config = dict(
    num_hidden_layers=10,
    hidden_size=224,
    num_attention_heads=7,
    num_key_value_heads=7,
    head_dim=32,
    intermediate_size=448,
    vocab_size=1711,
    hidden_act='reglu',
    norm='rmsnorm',
    norm_place='pre',
    norm_eps=1e-05,
    positions='rope',
    rope_theta=10000.0,
    rope_fraction=1.0,
    qk_norm=True,
    attn_scale=0.214,
    bias='none',
    tie_word_embeddings=False,
    parallel_block=False,
    extras=['capped logits'],
    init='uniform',
    init_std_qkv=0.0527,
    init_std_o=0.0,
    init_std_up=0.0527,
    init_std_down=0.0,
    optimizer='adamw',
    learning_rate=0.00168,
    beta1=0.95,
    beta2=0.99,
    weight_decay=0.23,
    lr_head=0.00946,
    warmup_steps=288,
    schedule='wsd',
    decay_fraction=1.0,
    decay_shape='linear',
    final_lr_fraction=0.0,
    batch_tokens=32768,
    max_seq_len=256,
    doc_mask=False,
    train_tokens=192200000,
    max_steps=5866,
    dataset='wikipedia_en',
)
Each number is 500 + 25 x the weight over its row's rms, rounded and kept within 0 to 999. Layers, rows and columns count from 0. Numbers have three digits each. The size before them is the row's rms in percent of the matrix's.

# layer 7 MLP down (transposed), 448x224, rms 0.0581, rows 221-237, columns 168-223
105:473489520472484507515494526487463494499506528522569495492494485539521445486505529496487524513459555481482495469497470502454522515492535504542503522492498586524505468505
102:504486504513530534484465500521516499469531494503514490493531482524526496498495537476497509468565482482523464508559504514486496471495533485478491506467490475470482522488
091:479482476484519503496491486513463524487500538477492514518494503502472500525458532463454484500471477547516494497495496533512478500468542518481532528464514532573516494469
104:545527497449529527522468441468539533510495512465491526499537470475523503478486536508497540492496469481498518500525483444538466421498536504533480497484455503541475477500
103:505495495490501493477450521491489479488489518479492510534486501551494480506511497497480470503517515497494492510459509475468491438527521528505539503454504525491480494520
097:461491476495478493499498502501529516486486531502482463440506506469483500517507492493461501506493530457498488512512443480514467503478505479538476543491433527503465525509
101:513487493470505459488546519471538520446494523495498496465494498511514500487532492494493507515518527489483509533491505519517495512547495502506531502473416510507506522567
100:483477491503458503559490509466515519530479528461492498528523475518481544502509521548527495470496475495564453510469525496464491479499461482556466488502493516475506478521
104:496492511504512487485477518534465495486497467539508530481490456519486496466531517538483468530565537465476533507522477497489477549520502536502514526502465502504477523487
096:485498524495507479507493526468527505486482478448472519504497528504509480513501482491489491527477521465478488494526522482490494462517500529503499495526518456501465472545
105:512525539501485501467547522516486469481536484512492454503511551484505570536512507514495476535483532489505511483492501526561463500454468540477465481490534548454518522482
094:484489478536506493513501450460552471513525507515494542498486486490481528503495518525480493527492484501475488501539514486472550458564498476461486499519527514522463466492
105:525487512487531551498498470538483539527462463479540514534508468506482513486513516486515499544480519478493512496484516476513451514488495500507507544466501468512455524491
101:519557521507524481488502497494478489514481504495495536506500502503516487505517488540515510517480510526484485506517498521469496504499518499437519472510516508506442493498
083:539538498519537453482468516439492494537502490500519482499461504504491514483509543521504514515458538519446454465485525486463511515528505542480512494519514499535512498444
098:464516537553496479486479492458495543497532517487544499493497532491494456500492484483499475526499501476516478561480558536491480548479497494547497465530507510498523530451
104:463540486485517478467458464489506507493471490476464457506484470515502515513471495520515489473486526458500494520496506526541490510513483501502541475516481476517471531536
# layer 7 MLP gate, 448x224, rms 0.071, rows 222-237, columns 168-223
102:512490490477493478506472511510460509500443473492518485491517477465516506481517512493477509436515492470488495520480526546504505490508502535563527459491480490507535497492
094:486535523468492495503481476498540512539468516499524471501493499495527496497533506510517470508535501550518489435450492522577487481502516496529549542475462516476540507497
104:502510485528488535482511538484503500519493507490504461582488515529467543543508508502528504518535511480479518468492478466470502498480510468533516515483515463499533495534
104:487470476482494489481498504502446520468496515491519506492505541534502497539482469473499497495489507503467475485564481518479507484516511464546461552493453467551533488465
099:484488457522518485529467481506501512496494524561507476515513466526517483508509477451460499438504492483456450490545522469561444509519516467533505586486483505514506517476
100:498513526488525475505457509478487488510498479502519496468504490524549476520526490479491510514476556511507477521474519536529510508564496507486492477518473494521530519491
099:498504487485481513462466457474495482457544517496502475536504473587449526499501521518512469485479492466518479524510542505470537498503514496548490531447539467490450507527
102:509510470527530477501464519557463537500510496498513520503521475529497473543545522545478451503507476515480483469551492492493509491535488493479468509519522520530546496489
098:519479498531500481535469504493533475460527553478484485479528482475488491491519506432510480483489459468472485513559518515498515498494492483517463486518483591489552495478
105:422484530534472497501499536484517472456508550509494478507508540495522534499495493490511497457456519492528494506469472514504521534490502529495494514466502504494478485545
097:563449485493537453496523487480466495502501503488538542467504499502518506510496462477495487521500509467494487460443552553509506478472531478506549525488464502486473495501
100:503471474511505527525467481501475499514520477483550550508451484464558506490544447517497496496521536478510525544530497493491522479515505450500478473500521468452497483466
103:513486494499511483478464466472479450549479527492514527520511504494500510506506523461499506460548500501512484464512492532544470577491480544509504513513513513532502496503
091:518512472483489494506490503524534521489526486540454510493522489492443433507516436513506470501536505516497475513492489477499479502539544485468463525478475503547486498504
099:499495486487498469516482472511505492505517490477477500447546511530472490469522498462526485511522523522453545476537548548522477476523510471463516532472479494500478481502
103:472441499498515482477458518457473478500531495484499475492534505505488522511499464501439489516479485480481564488504508511562493506508529509483509558477504534530544531496
# layer 7 MLP up, 448x224, rms 0.0724, rows 222-237, columns 168-223
099:544473463454502441476498488517491455481487487534474474491522514529501505479490533477490511500410503527499489480504485516443486436472480480475509479478499503502492519486
095:484514501500512519491504478501538518508511494505481501483500501451515485509527464497549518495540485480468495535482532483498483468473482489478488492512487471456475479520
101:420453490513504458454513463515494491504493505480484480479501486497519484511487500521512518554539521500559499528456506555486532523494473542485497490507529485463520527500
112:512513502529533528537507461508539506500532464512516512516434511475493506485517540526516508507503483496501531551499559491514497527499506505483500490506555489529509490531
110:529507527506481519541490519477468475521500487441502519510522529492495469527509469563493487504491495498491486567496473503545522533501475525505488478490498521484499501516
106:479470517479489535466500480485487529514523470524531542551475534476491528529501542502529501484511489498508521472502470499534493513482478501474495492510565495471493496500
095:495498490495512493485473454559477510498510481508437503547511510476477446514536524451491482460541522510476498495508516480490507494488507526518499453483523455512520503522
099:530481504514460539467470487498508480521515487501512489510512492451554497541502447501493514455479484473511480512506498473517495523523514504494469493504487506495526516508
101:509478492498501493519477528491504501503518463512545527469465453492453515526483470506535513491537531522498518502471525542437503520484524497504544465502476549480502480458
111:503498470492517552538512418522481535485510505450461499477503450494479525533542503521566510504532492473456489519535540498512525482495526470459502501512517518485537528527
099:475497508492513503492527510459462510513526534512463475487489528555505520504538518524507487493475487458488487488498483516539467523513490510512535437444551482500511498515
101:498532485489522482543536450519514503505480521470462536441513496474473505474486440481485480502538499530502521476515516500534501485469469431481499518487526502500514487490
106:511518487503449507506536520469494477466469474490500492450489521561505528496505513502510539478539537498480464514498476510470470529502499475476479509505484495502526489478
097:489497482510440530519517537498498506441564517499464492534531536545496471503456481525489464522512527496536506502532489491469522485473489491476438525465461450524446527490
100:516530479452551490489532519556522502518476460490489500476507517484492546520515507490549504518507532497495512492492468495524504503485501503492546513479511517460499512473
103:497541493502491504543492496525527512483512495503499480463542528480474500487506472497556536471501515491494470577506490492442506517496522515490489494549549491479501523502